{
  "n_layer": 11,
  "d_model": 128,
  "n_head": 4,
  "n_kv_head": 4,
  "head_dim": 32,
  "d_mlp": 320,
  "vocab_size": 8192,
  "activation": "swiglu",
  "norm": "rmsnorm",
  "norm_place": "pre",
  "norm_eps": 1e-06,
  "positions": "rope",
  "rope_base": 3580.0,
  "rope_fraction": 1.0,
  "qk_norm": false,
  "attn_scale": 0.177,
  "bias": "none",
  "tie_embeddings": false,
  "parallel_block": false,
  "init": "uniform",
  "init_std_qkv": 0.0648,
  "init_std_o": 0.0,
  "init_std_up": 0.0648,
  "init_std_down": 0.0,
  "optimizer": "adamw",
  "lr": 0.00177,
  "beta1": 0.95,
  "beta2": 0.95,
  "weight_decay": 0.092,
  "lr_head": 0.00816,
  "grad_clip": 1.0,
  "warmup_steps": 340,
  "schedule": "wsd",
  "decay_fraction": 1.0,
  "decay_shape": "pow",
  "final_lr_fraction": 0.0,
  "batch_tokens": [8192, 16384, 32768, 65536],
  "seq_len": 256,
  "doc_mask": false,
  "train_tokens": 183900000,
  "steps": 6320,
  "dataset": "wikipedia_en"
}
Each number is 128 + 24 x the weight over its row's rms, rounded and kept within 0 to 255. Layers, rows and columns count from 0. The size above them is the row's rms in percent of the matrix's.

# layer 6 attention value, 128x128, rms 0.0649, rows 69-95, columns 64-127
size [112  89 111 101 102  97  91  94  94  87  93 103  94  99  92  76  99  96  83  88 111 106 108  91 107 112  80]
[[153  79 117 117 128 155 133 123 143 113 128 141 104 157 132  82 114 156 130 121 156  93  78 151 148 171 118  92 126 116 127 144 107 122 123 154 115 117  62 113 109 107 119  72 133 108 108 170 146  95 148 155 151 172 135 145  98 115 128 123 122 142 133 104]
 [140 100  86 127 108 133 135 176 140  99  98 163 117 142 108 117 119 176 138 104 153 171 103 142 153 146 141 106  98 149  97 148 143 125 186 148 126 100 140 174 125 130 112 124  99 137 112 167 107 113 142 175 105 162 164 137  94 137 129 139  89  92 118 112]
 [144 154 105 171 143 123 107 100 131 105 132 155 147 125  81 129 119 104 100 100 101 147 136 114 122 131 116 119  96 142 125 146 110 125  44 108 136 120 129  93 138 102 140 164 143 144 168 127 125 157  90  90 117  90 147 120 110 128 137 164 107 150 158 108]
 [105 161 130  85 122 137 114 152 132 139 105 128 143  90 123  94 130  80 185 121 151 146 130 136 153 142 161 105 109 168 143 121 147 138 142 115 138 129 117 109 131  84 122 103 130 196 147 142 105  70 128  75 125 126 125 105 116 138 158  96 128 113 143 130]
 [119  71 124  93 125 138 130 115 149 108 121 134 116 169 136 124 152  96  85 101 144 102 114 114 126 129 116 114 113 155 146 100 105 132 168 203 106 130 115 151 130 135 131  89 128 119 116 117 153 103 146  79 137 139 118 124  99 123 157 151  96 152 142 150]
 [159 127 147  92 106 170 136 178 135  59 162 110 148 169 108 138 125 102 101 110 135 134  83  86 100 109 164 172 139 148 127  92 127 139  92 124  95 112 118 122 152 164 152 123 155 148  95 118 134 107 139  84 119 110 128 112  90 139 136 163 139 146 154 137]
 [137 182  84 138 119 186  87 109 134 145 139 144 164  95  92 138 160 112 154  73 112 141  98 109 171 193 143 148 164 161 140 124 113 105 118 156 133  92 120 107 140 119 132 142 113 175 129 104 146 125 130 146 132 152 151 109 112 106  86 128  91 114 117 100]
 [113 132 148  98 150 138 139 126 128  90 108 154 148 102 129 112 153  85 107 124 121 126  53 107 159 140 132 149 104 151 108 152 157 128 108 122 115 141 130 147 162 122 159 168  90 150 141  90 104 115 123  91  96 129 115 124 147 112 148 149 128  84 127 147]
 [156 125 114 147 180  97 147 129 155 132 133 131 115 132 139  78  95 131 108 147 189 157 168 107 113 103 136 116 120 111 119 142  92 133 118  96 141 116 138 107 107 155 127 137 110  95 111 135 113 156 116 133 138 188 134 209 174 109 147 115 164 140 120  91]
 [122 108 173 105 115  67 134 124 108 174 114 130 129 153 149 135  80 196 133 127 157 124 111 144  99  89 169 113 131 129 114 147  86 132 136 119 129 112 128 154 104 132 123 120 150 143  99 121 167 118 139 139 149 137 112 113  86  90 124 164 107 104 127 176]
 [130 172  93 125 103  90 158 145 161 110 120 128 157 162 123  87 127 150 115 139 165  99  97 155 132 116 163 172 128 164 161 116 151 113 113 145 130 120 101 149 121 149 112  30 140 109 129 124 115 113 152 158 141 163 125  94 135 124 106 115 137 115 122 100]
 [135 141 113 107 130 111 146  98 141 128 142 132 144 150 139 121 158 129 100 156  93 147  97 133 132 165 178 132  98 158 108 139 136 126  61 158 147 130 112 129 102  86 118 149 130 198 127 139 137 123 135 101 114  98 127  76 112 115 110 145 110  80 149 108]
 [ 75 126 112 102 171 146 143 107 121 114 147 149 101  99 134 177 113 101 116 131 173 106 131 114 168 142 152 112 145 134 130 100 112 133 151 104 132 128  90  95 133  88 121 122 103 115 151  89 165 148 154  88 128 132 119 158  92 127 160 118 125 144 112 126]
 [133 176 100 154 151 113 153 133 138 146 124 137 158 131 111 136 135  89 128 120  98 137 162 149 100 133 104 140  94 137 111 141 126 140  40 120 139 115 173 126  91 144 152 131 123 152 165 133 160 117 118 110 139 100 173 149 129 153  70 123 133 140 137 125]
 [138 122 147 146 161 111 137 150 111  93 122 167  93 102 154 135 129 145 150 111 146 108 155 166 145 120 110 116 103 166 170 127 102 113 179  98  93 132 134 126 143 120 131 104 124 111 141 157 109 125 163 164 127 105 123 139 128 129 109  89 146 129 109 165]
 [130  77 141 149 138 163 138 169 141 126  96 117 149 130 122 115 132 136 138 141 104 110 122 142 125 145 145 132 124 153 134 100 124 103 175 110 101 107 133 107 123 109 134 134 141 130  81 141 138 115 150 111 143 121 138 181 109 154 100 176  67 138 134 112]
 [101 105 115  92 149 107 100 165  98  89 107 101  85  79 125 124 129 158 126 108 160 126 125 101 151 126 115 143 119 149 155 153 150  99 125 167 142 109 134 155 162 130 144 150 145 149 139 104 112 146 152 101  98  91  99 105 121 107 186 142 126 128 135 173]
 [137 159 143 137  86 114  75  75 128 151 131 130 121 113 127  95 129 126 188 164 113 169 155 107 116 109 152 155 146 126 119 111 147 119 137 123 130 151 149 117  97 146 119 180 118 100 142 121 145 173 119 137 122 163 120 102 143  91  94 128 144 129 132 109]
 [138 147 135  97  87 113 156 122 153 104 121 126  88 137 110 128  89 118 156 136 123 178  98 115 162 140 141 120 145 150 134 161 154 156 171 106 125 144 148 168 121 126 101 183 113 140  69 163  98  87 109 161 113 120 139 141 133 153 132 104 128 123 140 125]
 [ 98 100 104 159 148  83 149 135 105 132 141 122 126 158 165  97  87 162 123 111 123 105 183 111 106 116 123 121 136 127 124 130 137 117 160 124 101 160 136 126 131 141 125 123 130  72 138 159 105 154 159 126 128  84  81 123 121 154 138 134 154 120 112 121]
 [109 140 150 142 112 136 133 133  93 126 124  98 112 102 119 167 107 191 118  99 103 149 179 101 125 128 129 160 173 151 155 117 103 139 138  79 159 109 141 158 125 137 100 141 120 114 155  95  94  97 135 121 142 139 107 118 115 101 133 135 134 137  94 114]
 [178 120 131 153 138 147 124 125 111 160 110  91 111 125 131 104 135 130 107 116 115 109 113 167 143 145 117 112 135  69 145 136 136 135 173 119 124 116 126 137 176 109 136 160 109  92 186 181 135 107 141 134 117 119 101 139 163 141 162 157 133 162 119 112]
 [105 125 139 116 148 141 128 110 126 154 105 135 121 112 131 119 136 117 145 153 110 121 149 124 158 161 106 124 114 157 119 134 120 120 123  83 145 144 144 131 128 136  78 185 105 160  93 158 107 106 144 170 116 134 149 108 169 137 120 121  96 139 131 113]
 [133 113  89 110 126 137 127 220 133 109 126 125 144 135 131 125 138 167 143 104 139 142 178 104 134 101  88 116 101 187 120 168 131 128  75 126 111 148 149 113 136 158 156 157  87 142  93  99 100 161 136 101 142 126 136 125 162 118 137  77 163 162 110 128]
 [123  77 157 147 124 105 128 150 151 102 148 138 122  69 127 138 100 157 134 115 125 134 167 166 151 113 117 144 115 123 183 121 128 130 152 126 109 162 129 126 151 109 103 166 115  51 158 166 125 116 126 157 113 101  98 115  96 145 164 125 107 148 121 151]
 [144 168 137 106 169 161 142 158 100 106 143 131 145 102 115 127 137 112 118 144 115 164 169 110 112 103 120 157  68 134 155 116 141 133 138  99 138 123 136 163 157 164 116 155 138 126 182 105 137  89 140 110 133 117 101 127 150 165 151 157 121 125 130 158]
 [133 116 126 130 140 135  92 119 133 109 145 117 138 160 131 146  91 193 138  96 141 107 127 109 127  55 135 127 138 149 127 105 105 146 116 126 168  99 190 151 130 165  81 150 137 102  66 163 153 144 115 165 134 113 127 123 121 134 111 162 152 110 121  98]]
# layer 6 attention output (transposed), 128x128, rms 0.06, rows 69-95, columns 64-127
size [107  91 104  93  97  90  93  95  89  93  90  98  94  96  89  89 100  97  86  91 114 105 101  85 105 107  81]
[[141 119 145 118 137 118 125 136 136 158 133  92 173 134 126 123 127 122 122 116 122 103 105 114 132 115 102 136 111 110 118  97 135 120 124 148 151 129 127  89 135 110 152 134 112 117 118  97 165 196 151 136 180 129 139 132 135 123 127 131 140 145 138 105]
 [140 137 119 147 164  77 143 109  81 141 135 100 138 115 158 127 116 106 122 100 143 107 163  92 153 117 166 136 108 127 143 118 126 116 128 102 128 142 121  98 120 111 146 130 165 101 132 147 107 145 164 122 118 123 157 170 136 148 145 150 112 164 137  88]
 [138 128 133 143 136 149 124 111 128  89 145 119 114 137 135 114 146 114 110  92 142 199  78  96  91 146 155 140 139  93 153 137 100  98 137 141 144 127 131 114  85 148 130 119 113 150  94 148 146  52 141 140 129 112 134 118 124 109 157 122 132 122 122 182]
 [ 92 121  98 149 138 128 105 127 148 151 118 108 100 165 141 120 122 149 101 141 131 158 122 161 144 121 108 136 122  99 110 123 114 120 138 125 119 152 111 158 135 117 136 154 136 191 145 112  89 143 112 150 126 181 115 136  91 153 141 180 102 123 106 102]
 [139 112 167 116 131  83  78 109 115 112 138 110 160 170  85 113 122 138 134 145 138  96  94 123  91 135 118 148 142 146  97 131 122  88 133  73 138 102 161 125 159 155 148 128 100 153 124 128 130 163 135 164 169  96  94 100 134 149 111 119 179 159 140  99]
 [175 116 101 138 147 149  98 117 171  98 140 114 123 147 172 141 143 123  88 140 178 137 109 123 137 132 107 170 184 108 151 115 149  86 111 123 161 142 139 116 109  99 118 107  86 160 122 124 133 109 138 112 116  77 128 120 133 140 142 117 129 112 140 124]
 [162 143 113 137  98 149 166 127 118  91 138  98  94 148 142 131  84 119 117 163 147 177 104 106 113 100 142 117 164 130 128 106 123  63 131 164 161 122 106 146 105 172 146 126 101 109  96 138  99 111 137 118 113 120 139 119 147  72 107 141 140 123 108 197]
 [113 135  93 159 143 131 100 128 157 112 157 141 150  96 130 127 146  73 134 145 169 129 124 129 129 132 167 115 147 118 166 157 139 148 122  68 107 102 126 133 180 140 130 122 170 138  95 131 100  87 143 112 121 158  93 108 143  95 175 142 108 121 145 134]
 [127 132 109 117 185 121  88 120 106 129 106 107 162  68 103 132 139 103 155 101 129 103 144 106 148 143 120 130 126  84 169 136 129 147 118 104  96 103 137 119 101 122 142  92 142 126 138 114 155 133 118 136 149 129 157 150 132 147 160 124  74 138  99  98]
 [127 128 123  81 165  94 148 116 113 153 159 145 149 112  87 136 163 123 122 110 113  77 133  90 148 125 141 103  88 151 115 136 141 170 139  77 143 112 112  89 157 105 121 105 124 101 125 136 122 147 142 123 139 125 156 111  98 138 112 114 139  98  95  66]
 [116 105 110 139 162  81 138 117  83 143 142 145 155 105 114 151 119 134 125  79 147  75 146  81 125 149  92 119 149  96 116 101 155 122 146 117 177 105 112 121 137 102 139 167 123 103 151 115 125 150 128 102 160 149 143 139 109 147 117 138 104 127 122  68]
 [152 132  47 151 134 123 154 146 144 146 141 159 148 110 129 139 153 138  87 104 162 116 105 104 121 139 113 129 108  72 157 143 127 136 146  95 127 116 125 129 125 142 119 132 140 131 128 136  82 113 133  95 123 111 130  52 135 101 136 150  98 139 144 139]
 [125 128 146  73 112 108  88 150 132 123 120 126 140 134 133 128 140 117 128 141 115 104 158 117 149 122 134 136 143 106  94 116  79 154 159  99 120 139 144 114 171 139 122 121  69 118 132  95 121 192 161 135 143 146 102 149 133 184 106 155 160 115  96  95]
 [122 121 122 168 168 139 121 127 149 127 108 168 109  90 103 134 123 166 131 108 115 156 100 167 125 129 146 146  95  86 146 151 107 137 146 152 145 137 140 138  50 103 150 102 117 158 141 145 145  93 106 128 139 122 158 112  99 142 151 111 108 166 149 185]
 [ 90 110 170 100 117 116 119 160 121 123 122 145 149 131 108 118 115 114 149 135  99  79 143 128 122 117 183 115  99  91  88 115 121 135 160 108 119 116 142 122 165  90 125 131 153 115  85 131 153 150 125 115 135 158 124 150  82 135 151 139 171 160  96  93]
 [115 111 135  85  88 139 145 148 138 131 111 120 138 148  81 135 119 182 139 122 122 178  93 100 142 143 132 101 126 115  74 148 171 114 124 149 164 140 138 133 109 172 155 147 106 142 107 142 164 121 102 138 127 141 109  90  92  89 120  87 143 140 122 132]
 [147 129 122 108 127  99 112  96 106 121 176  96 127 158 166  94 134  47 122 151 140 116 165  80 127 131 143 134 149 153 133  98 122  95 146  84  85 108 130 140 134 135 101 125 173  98 102 151  90 123 158 125  98 152 115 148 174 139 136 130 137 111 119  65]
 [133  87  92 165 120 124 118 123 105  89 107 143 116 121 116 164 111 129 119 112 152 115 109 152 139 113 120 131 160 150 169 150 114 129 108 153 105 108 105 140 151 133 125 100 102 145 120 142 143  50  99 139 112 133 112 128 147  92 154 122 101 101 123 172]
 [130 112 111 168 174 112 107 135 146 164 133 119 131 103 155 145 110 129 117 123 130 109 172 158 145 112 123 123  83 125 173 144 123 144 110  81  90 150 100 124 144  80 137 119 152 109 164  99  95 115 139 141 116 127 133 150 136 149 142 175 106 136 139 101]
 [ 94 114 156  86 117  86 136 132  92 142 112 151 135 112 105 134 159 160 161  89 124 112 157 114 133 163 146  84  84 116  76 140 134 178 130 117 137 124 127  99 160 152 122 151 157 129 142 143 152 148 121 120 127 151 154 156  83 139 144  93 163 152 117  80]
 [130 119 129  91 116 144 146 142 134 140 135 107  64 144 153 119 116 151 150 134 117 135 161 118 174 113 129 107 144 157 134 107 132  96 122 107 104 108 117 162  97 155 118 106  96  91 147 121  81 140 130 121 134 102 125 153 127 127  78 123 120 120 111 106]
 [129 146 147 127 153 133 124 152 117  81  91 131 116 131 152 134 115 141 147 106 118 147 157 149 128 111  92 105  94 109 135 138 161 131 100 144  85 120 117 145 190 158 108 175 186  93 119  84 153 117 135 136 137 155 113 116 156  79 112 156 114 149 152 147]
 [136 110 110 147  85 145 149 184 194 171 108 149 138 109 104 134 119 156 153 156 137 132 147 144 134 109 125 101  83 111 140 164 159 141 117 140 111 147 118 143 100 146 139 147 137 123 141 119 106 119 107 140 117 145 141 125 136  96 148 160 140 102 124 138]
 [145 117 108 160 132 132  92 118 158 131 115 103 119 117 163 130 150 121 159 128 135  86 135 133 124 112 171 173 105  90 146 133 161 118 155  88  93 109 120 146 110 130 136 103 168 109 155 110  98 150 117 111  95 148 158 197 148 117 123 118  87 154 135  87]
 [117 133 132 103 118 120 101 118  97 123 147 123  91 165 131  94 169 135 167 137 109  91 168 125 106  86 151 137  86 142 110 124 140 112 168 133 111 126 139 113 164 130 138 133 131 136 146 138 132 145 165 130 179 157  98 157 100 156 114 135 147 130 101 106]
 [101 112 130 147 156  84  79 104 142 111 123 111  96 138 117 104 124 131 149  98 103 150 162 126 128 163 129 105 148 127 146 155 153 108 126  83 115 112 164 157 124 116 111 115 150 136 125 150 113  85  89 148 119 137 118 131 122 136 110 134 125 176 112 124]
 [160 162  80 166 155 145 140 122 108 136 124 143 132 109 125 115 151 116 147 166 100 102 151 144 147 112 139 139 133 141 172 108 137 137 120 142 105 118 143  92  79 104 132 125 130 120 176 106 116 102 150 138 150 104 137 135 131 151 136 153 121 136 161 127]]
# layer 6 attention query, 128x128, rms 0.0844, rows 96-121, columns 64-127
size [ 84  85  92  83  87  97  91  88  95  92  73  94 102  93 118  94  98 138 106 118 117 100 110 124 125 116]
[[164 140 100 116 157 126  95 127 122 104 126 157 159 162 100  97  76 142 129 154  96 153 133 121 172 133 137 123 124 138 125 176 120 156  84 126 112 128 122 122 103 165 142 153 103 170  91 191  90 152 141 157 141 111 127 168 163 137  94 141 157  94  83 143]
 [128 108 105 153 116 124 112 145 164 142  93 133  83 170 111 124  94 100 113 145  64  98 108 147 158 108 112 128 116 134 133 124 170 107 152 154 180 133 124 151 160 145 130 144 154 112 131 135 166 119  99 136 126 106 140 119 147 130 146 169 101 146 133 135]
 [104  70 119  96 148 176 115 152 175 127 101 125 160 127 120 146 150 140 130 109 153 140 151  79 154 147 141 117 146 127 142 144 135 127 114 111  89 139  50  75 143 124 171 103 102 125 158 110 137 148 168 131 163 145  98 133 117 126 142  89 106 110 104 139]
 [130 140 136 108 132 102 131 123 115 114 127 129 158 113 133 154 178 109 160 147 131 141 160 121 153 141 149 170 128 146 130 101 144 147 120 160 110 119 136 165 159 109 125 118 111 116  87 107 156  93  94 113 135 158 160 115 119  96 124  93 125 138 136  89]
 [174 120 112 130 145 122 127 129 129 113 139 175 150 114 143 143 108 138 151 159 193 125 152 104 114 117 144 112 164 134 128 147 109 173 111 121 130 119 147  98 136 131 128 161 131  82  80 149 170 156 133 127 115 175 131 129 140 133 139 119 109 141  86  91]
 [159 128  97 158 148 128 130 141 116 132 157 150  97 108 107 142 102 117 129 178 139 133 161 136  91  95 108 104 121 139  94 115 123 122 139  87 143 131 172 129 121 165  92 169 130 147  85 159  97 125 138 112 111 109 116 182 203 135 134 167 169 136  94 123]
 [135 133 146 127  97 127 133 153 144 136 158  97  67 143 123 106 131 101 112 119  99 113 157 162 161 135 112 141 105 142 104 135 163 110 160 119 137 125 145 174 125  72 127 141 139 123 142  71 123 102 114 122 124 110 153  87 129 128 148 136 128 113 134 152]
 [103 135 173  97 111 146  99 187 160 129 128  77 160 136 127  82 161 142 133 128 117 121 116 134 118 143 135 132 100 105 184 110 101  98 150 153 103 135  87 134 124 125 140 114 136 102 158  80 123 123 107  89 110 133 100 135 135 118 104 125  92 144 103 190]
 [160 160 125 131 148 101 135  69 105 132 138 115  92 155 108 129 130 109 105 138 131 121 116 146 111 168 113 130  74 163 129 105 142 116 128 106 110 125 157 170 100 110 101 150 173 159 104 167 133 117 127 127 124 149 141  68 140 144 129 129 132 110 124 147]
 [123 133 146 146 120 116 152  83 132 105 126  87 126 168 180 130 115 112 157 116 150 121 131 146 114 137 125 187 132 155 134 146 141 133 161 146 107 116 115 126 147 156 163  99 113 136 173 119 141 156 137 159 106 115  97 111 157 127 131 166 129 135 125 163]
 [ 98 140 136 163 110  98 140 127 162 123 133 101 103 143 120 119 103 120  91 103 144  77 128 135 141 159 124 136 108 148  81 109 164 139 143 138 169 137 138 151 124 105 133 124 167 112 141 115 136 119  85 119  93 128 106 111 177  78 120 157 126 104 140 125]
 [142 135  96 140 145 172 121 128 129 140 102 145 153 102 160 131 133 149 141 110 157 186 116 137 129 144 162  93 147 115 149  95  85 122 120 162 123 115  81  88 128 131 165 115  95  96 148 158 150 162 156 120 136 130  91 166 107 153 144 144 139 160 142 127]
 [146 127 123 116 128 145 127 131 113 124 100 138 135 141 128 122 111 140 117 102 131 165 112 135 147 131 137  81 141  72 144 112 117 167 111 147 148 164  80 119 114 157 121 103 109  89 134 106  83 152 161 126 160 104 109 159 107 122 127 140 143 150 152 151]
 [144  93 118 134 179 117 146 126 104 145 126 170 150 129 107 167 136 105 104 117 111 146 101 108  97 102 152 124 135 103  87 126 115 121  83 134 122 134 147 103 119 115 100 153 146 157 112 183 145 152 121 119 155 137 115 141 118 203 143 119 109 136 119 110]
 [138 133 104 108 158 127 127 105 115 139 115 144 181 102 151 152 142 189 130 113 125 143 109  82 114 122 154  69 137 133 161 125  83 130 122  96 132 124 130  98 130 163 152 162  99 136 127 167 160 160 128 154 147 126  81 170  96 171 126 120 134 152 154  94]
 [133  91  99 113 121 123 135 135 128 152 123 146 164 122 159 103 106 121 149 136 154 151 143 120 109 119 116 134 137 180 105 139  84  84 124 114 102 123 149 128 151 166 143 132 120 143 111 173 149 148 139 176 105 123 100 116 141 169 139 109 100 183 114  85]
 [145 130 102 160  83 114 137  91 136 131 173 121 100 140 140 126  61 133 143 119 148 120 129 156 127 133 110 139 100 142  91 137 163 157 159 125 122 212 131 160 138 120 132 110 107  94 132 137  99  86 145 126 126 114 135  86 149  85 133 158 176  94 136 107]
 [115 106 118 140  77 137 154 150 160 115 117 159 126 134 190 135 135 113 108  93 153 179 132 142 146 128 153 139 145 101 109 117 106 131 159 169 133 140  85 143 167 149 141 101 123 101 134 126 112 158 122 144 144 109  82 164 124 113 139 123 140 158 159 122]
 [107 141 139 134 118 112 118 156 110 115 124 145 138 114 129 108 173  97  83 168 113 132 153 102 101 141 101 171 150 174 121 105 156 107 143  95  89 138 161  81 143 143 148 132 111 107 120 159 128 118 115 163 100 119  90  91 127 167 104 109 116 109 109 103]
 [140 122 131 136 115 144 127 169 107  85  96 172 130 112 135 126 126 144  96 143 128 123 119 143 107 108 142 119 108 127 159 114 117 144 143 130 126 125 135 152 101 129 133 145 112 119 151 119 125 130 104 118 175 105 118 120  95 122  86 173 105 170 197 115]
 [141 115 120 142 152 144 104  92 126 156 145  88 133 145 117 126 132 133 123 184 131 110 128 103 125 149 108 126 148 114 140 165 118  85 134 103  88 114 123  94  89 121  98 115 133 166 135 108 142 119 110 142  90 149 137 163 175 139 121 126  91  88  89 125]
 [134 145 152 134 142 132 149  78 176  85 150 112 130 102 127 140 123  88 148 145 137 153 127 161 129 167 134 129 115 132 142 131 152 115 116 123 111  70 153 100  94 122 113 129 141 174 151 107 108 127 152  81 108 103 121 152 171 113 143 131 104 106  78 150]
 [133 144 142 133 136 141 118 106 137 145 147 106 140 141 148 115 139 140 112 139 105  87 126 114  95 138 134 126 130 143 111 156 139 113 115  81 124 136 135 109 114 119 120 122 102 134 140 123 152  97 141 157 101 123 122 152 144 185 176 111 120  81 115  88]
 [ 84 121 117 145  86 120 142 145 144 113  98 151 103 114 159 129 172 122 148 124 116 121 147 149 147 137 113 156 139 103 164 130 137 137 141 176 127  79 131 148 119 157 129 148 168 163 145 124 142 143 118 106 163 139 144 115 137  94 109 141  76 135 139 143]
 [146 126 101 112 135 155 136 157 107 113 107 110 152 119 105 130 146 108 164 159 176 109 146 172 174 123  85 154 133  95 162 109 128 103 105 106  48 124 127 113  79 122 131 121 158 121 171 115 158 147 134 119 128 113 136 144 158 120 110 166 109 118 137 130]
 [161 128 141 132 115 127  85 102 137 104 141 119 112 146 130 139 129 110 133 137 155 140 127 145  96 155 139 105 109  77 137 132 179 121 118 159 122 112 117 131 111 147 115 100 124  99 106  78  81  87 136 103 129 142 154 149  97 111 122 152  93 108 106 119]]
# layer 6 attention key, 128x128, rms 0.0825, rows 96-120, columns 64-127
size [ 97  73  87  88  84 100  83  98  84 107  71  96 105  93 116 104 112 106  85 138  90 115 110 114 126]
[[130 118 148 148 110  95 135 128 129 151  88  99 163 109 139 139 164 127 123 143 152 125 114 130 162 142 132 136 147 162 106 104 100  96 124 131 101 174 138 127 114 168 139 126 110 129  94 127 132 143 121 103 159 144 114 107 104 160 146 171 134 147 159 122]
 [128 162 111 148 158 122 127  80 108 130 173 104 144 135 126 112 173 126 121  96 119  93 127 186 124 164 149 136 120 116 141 161 140  95 110 103  98 116 120 114 145 126  95 140 123 147 172 114 114 136 157 132 119 130 148 100 144 168 114 140 113 130 129 119]
 [148 166 101 102 125 106 120 132 131 177 106 122 119 123 161 147 126 155 102 139 162 149 143 132 145 125 144 131 129 124  91 122 115 120 148  95 135 130 150 133 118 167 120 159 150 155 155 152 110 169 113 122 130 121  84  93 110 139 132 129 185  85 116  81]
 [113  71 157  98 143 101 117 111 127 145 105 120 122 131 129 105 110 155 149 132  97 118 128 106 137 134 111  53 136  63 128 150 108 157 124 131 122 159 133 115 105 103 129 159  91 143 111 155 178 115 139 119 172 135 129 148 109 131  62 146 125 142 149 128]
 [117 114 130 152 137 102 141 100 121 141 137 162 103  91 132 167 143 133 149 154 129 101 130 139  69 104 123 114 119 147 109 100  92 140 104 152 101 178 146 109 113 150 137 116  76 119  97 164 127  96 122 137 144 101  86 129 127 144 138 134 131 127 138 167]
 [130 165 145 119 121 133 114 119  99 105 149 160 152  97 115 106 174  98 154 110 165 114  71 128 107 129 146 133 135 134 132 135 148 120 138 163 114  97 101 130 156 115 129 109 155 139 171 104 138 139 135 110 110 160 143 169 128 166 132 112 148 135 146 119]
 [131 164 122 134 144 129 141 132 112 108 136 135 157 147  98  70 141 106  94 127 140 132 122 121 109 154 162 129 144  90 195 110 150  84 115 150  94 143  89 103 150  89 117 169 166 155 113 140 139 147 160 107 113 175 131 129 139 163  91 112 144 129 170 126]
 [128 126 145 142 112 120 169 110 170 158 159  85 119 153 132 180  97 173  94 190 103 126 177 156 102 119 113 111 156 132 123 154  86 171 133 114 143 165 153 133  96 132 139 152 129 116 126 146 136 107 139 169 134 122 117 123 131  95 127 148 139 114 153 114]
 [130 174 113 167 132 102 112 166 145  74 114 141 110 122 106  95 107 108 117  86 128 155 138  85 138 135 151 154 102 109 114 127 197 125 103 177 126 127 106 139 140 112 175 125 162 130 120  96 121 119 105 130 102 125 133  69 132 108 102 122 127 120 145 118]
 [118 143 154 134 127 141 138 116 144 147 140 102 146 113 150 134 153 134  99 157 142 131 133 158 108 147 113 106 155 152 108  63  84 113 113 118  98 146 140 111 116 132  80 142 121 118 124 141 125 129 158 123 170 133 119 142 117 132  89 202 157 145 124 134]
 [151 142 124 121 100 127 158 151 141 161 126 104 141 144 148 132 142 147 157 163 129 124 101 159  95 136 139 146 157 130 119 147  90 140 129 130  84 119 109 145 102 130 135 183 116 111  84  99  91 119 110 111 137 153 133 165 119 116 104 163 159 134  70 100]
 [110 131 149 109 124 165 123 132 118 171 107 120 140 107 156 139 150 159 135  93 119 113 123 150 146 124 154 113 105 118 109 112  96 134 144 138 148  99 136 132 107 164 128 102  99 113 140 108 127 100 134 157 146 142 104 165 138 136 126 130 149 116 107 135]
 [ 99 141 168 134 106 148 121 148 108 177 105 135 136 117 153 143 101 142 145 107 141 126 105 142 110 131 142 128 121 123 131 171 105 143 151 137 134 122 144 117 106 149 134 135  96 103 126 141 125  95 109 172 158 161  94 160 111 110 142  88 100 145 132 118]
 [119 157 126  88 121 166  89 161  94  49 120 152 128 109 141 104 150 150 126  83 112 107 138 104 156 106 141 156 133 105 126 118 178 118 128 134 159 137 127 114 144 102 151 111 156 138 197 134 150 123 159 118 102 113 127 138 144 113 157 103 111 139 137 144]
 [103 112  86 146 122 123  82 158 122 143 112 140 142 115 151  95 165 117 149  76 114 154  92 103 153 138 179 141 117 121  89 123 122 108 109 134 124 119 117  89 136 156 128  89 118 132 147 116 111 141 135  94 120 111 152 166 153 111 135 125 149 128 140 147]
 [141  90 153 162 121 160 137 145 150 123 108 132 159  86 118  97 131 152 118 123 112 127 112 134 121  87 127  87 130 139 108 121  96 121 126 107 133 103 157  63 143  81 104 123 144 168 154 118 108 149 117 140 151 126 114 136  98 121 138 114 107 150 133 133]
 [127 141 137  70 148 148 165 116 110 155 142 128 127 118  98 146 101 144 142 152 148 145 113 126  83 119 134  73 156 142 126 103  66 144 121 100 147 123 127 122  98 164 140 141 120 165 111 147 145 136 159 137 161 107 117 150 132 121 106 148 125 146 121 175]
 [ 89 109 136 126  96 154 151 122 137 133 106 156 142 130 166 136 132 172 127  79 121 126 104 152 135 138 183 131 118 111 148 103 109 159 173 119 148 121 121 106 126 138 125  87  83  97 131 125 135  84 153 117 168 167 123 139 112 120 125  94 169 133 106 116]
 [193 135 166 117 131  46 133  94 138 105 150 108  84 132 100 125 114 117 128 165 138 111 100 125 130 111  85 102 190 125 104 145  75 140 107 134 118 134 111 151 118 138 141 152 138 133 153 122 142 171  89 137 144 123 102 135 163 133 130 117 139 128  91 134]
 [ 91  95 109 131 125 174 118 116 118 122 101 143 116 152 136 142 136 118 123 150  78 147 125 135 151 126 157 130 103 141 167 136 129 152  96 165 144 101 103 115 119 151 186 126 106 111 133 113 105 116 146 149 163 115 106 131 128 116 122 127  77 151 160 155]
 [166 114 163 113 138  99 122 125 116 124 147 112 112 113 137 144 127  93 107 172 133 134 138 115 156 111  67  81 155 132 105 106 118 115  85  85 120 118 122 119 115 152 150 158 147 163 108 148 160 190 113 133 120 118 124 112 117 150 103 173 140 158 136 147]
 [143 132 132  94 149 101 154 116 171 151  95  96 138 132  84 108 108  90 144 165 158 122 124 128 138 133  94 102 159 153 112 129  65 119 117 110 113 136 112 113  94 169 150 148 132 154  87 120 121 174 109 122 143 141 126 132 155 117 116 141 131 168 147 171]
 [154  78 143 119 140  83 129 119 111 136 112 128 125 140 111 103 117 105 101 177 132 101 111  87  99  77 101  86 181 132  87 113  93 126 102 118 128 112 103 119 130 143 137 149 137 160 131 145 151 184 100 133 148 123 128 138 147 156 142 148 107 132 130 139]
 [119 156 110 151 123 136 128 145 173 130 105 127 167 137 137 147 141 103 131 133 137 143 135 141 173 160 164 125  97 149 173 131 134 155 124 171  87 127 120 136 119 135 166 129 136 113 108 120  79 120 122 152 118 165 156 129 125 129  75 140 130 156 136 150]
 [134 126 122 145 145 152 144 125 153 105 118 113 156  92  87 138 103 129 182 152 115 161 123 184 156 115  96  84 103 177 165 134 145 170  94 102 121 140 137 110 100 123 158 170 150 150  76 147 141  94 129 124 125 116 100 126 109 109 129 157 107 148 151 154]]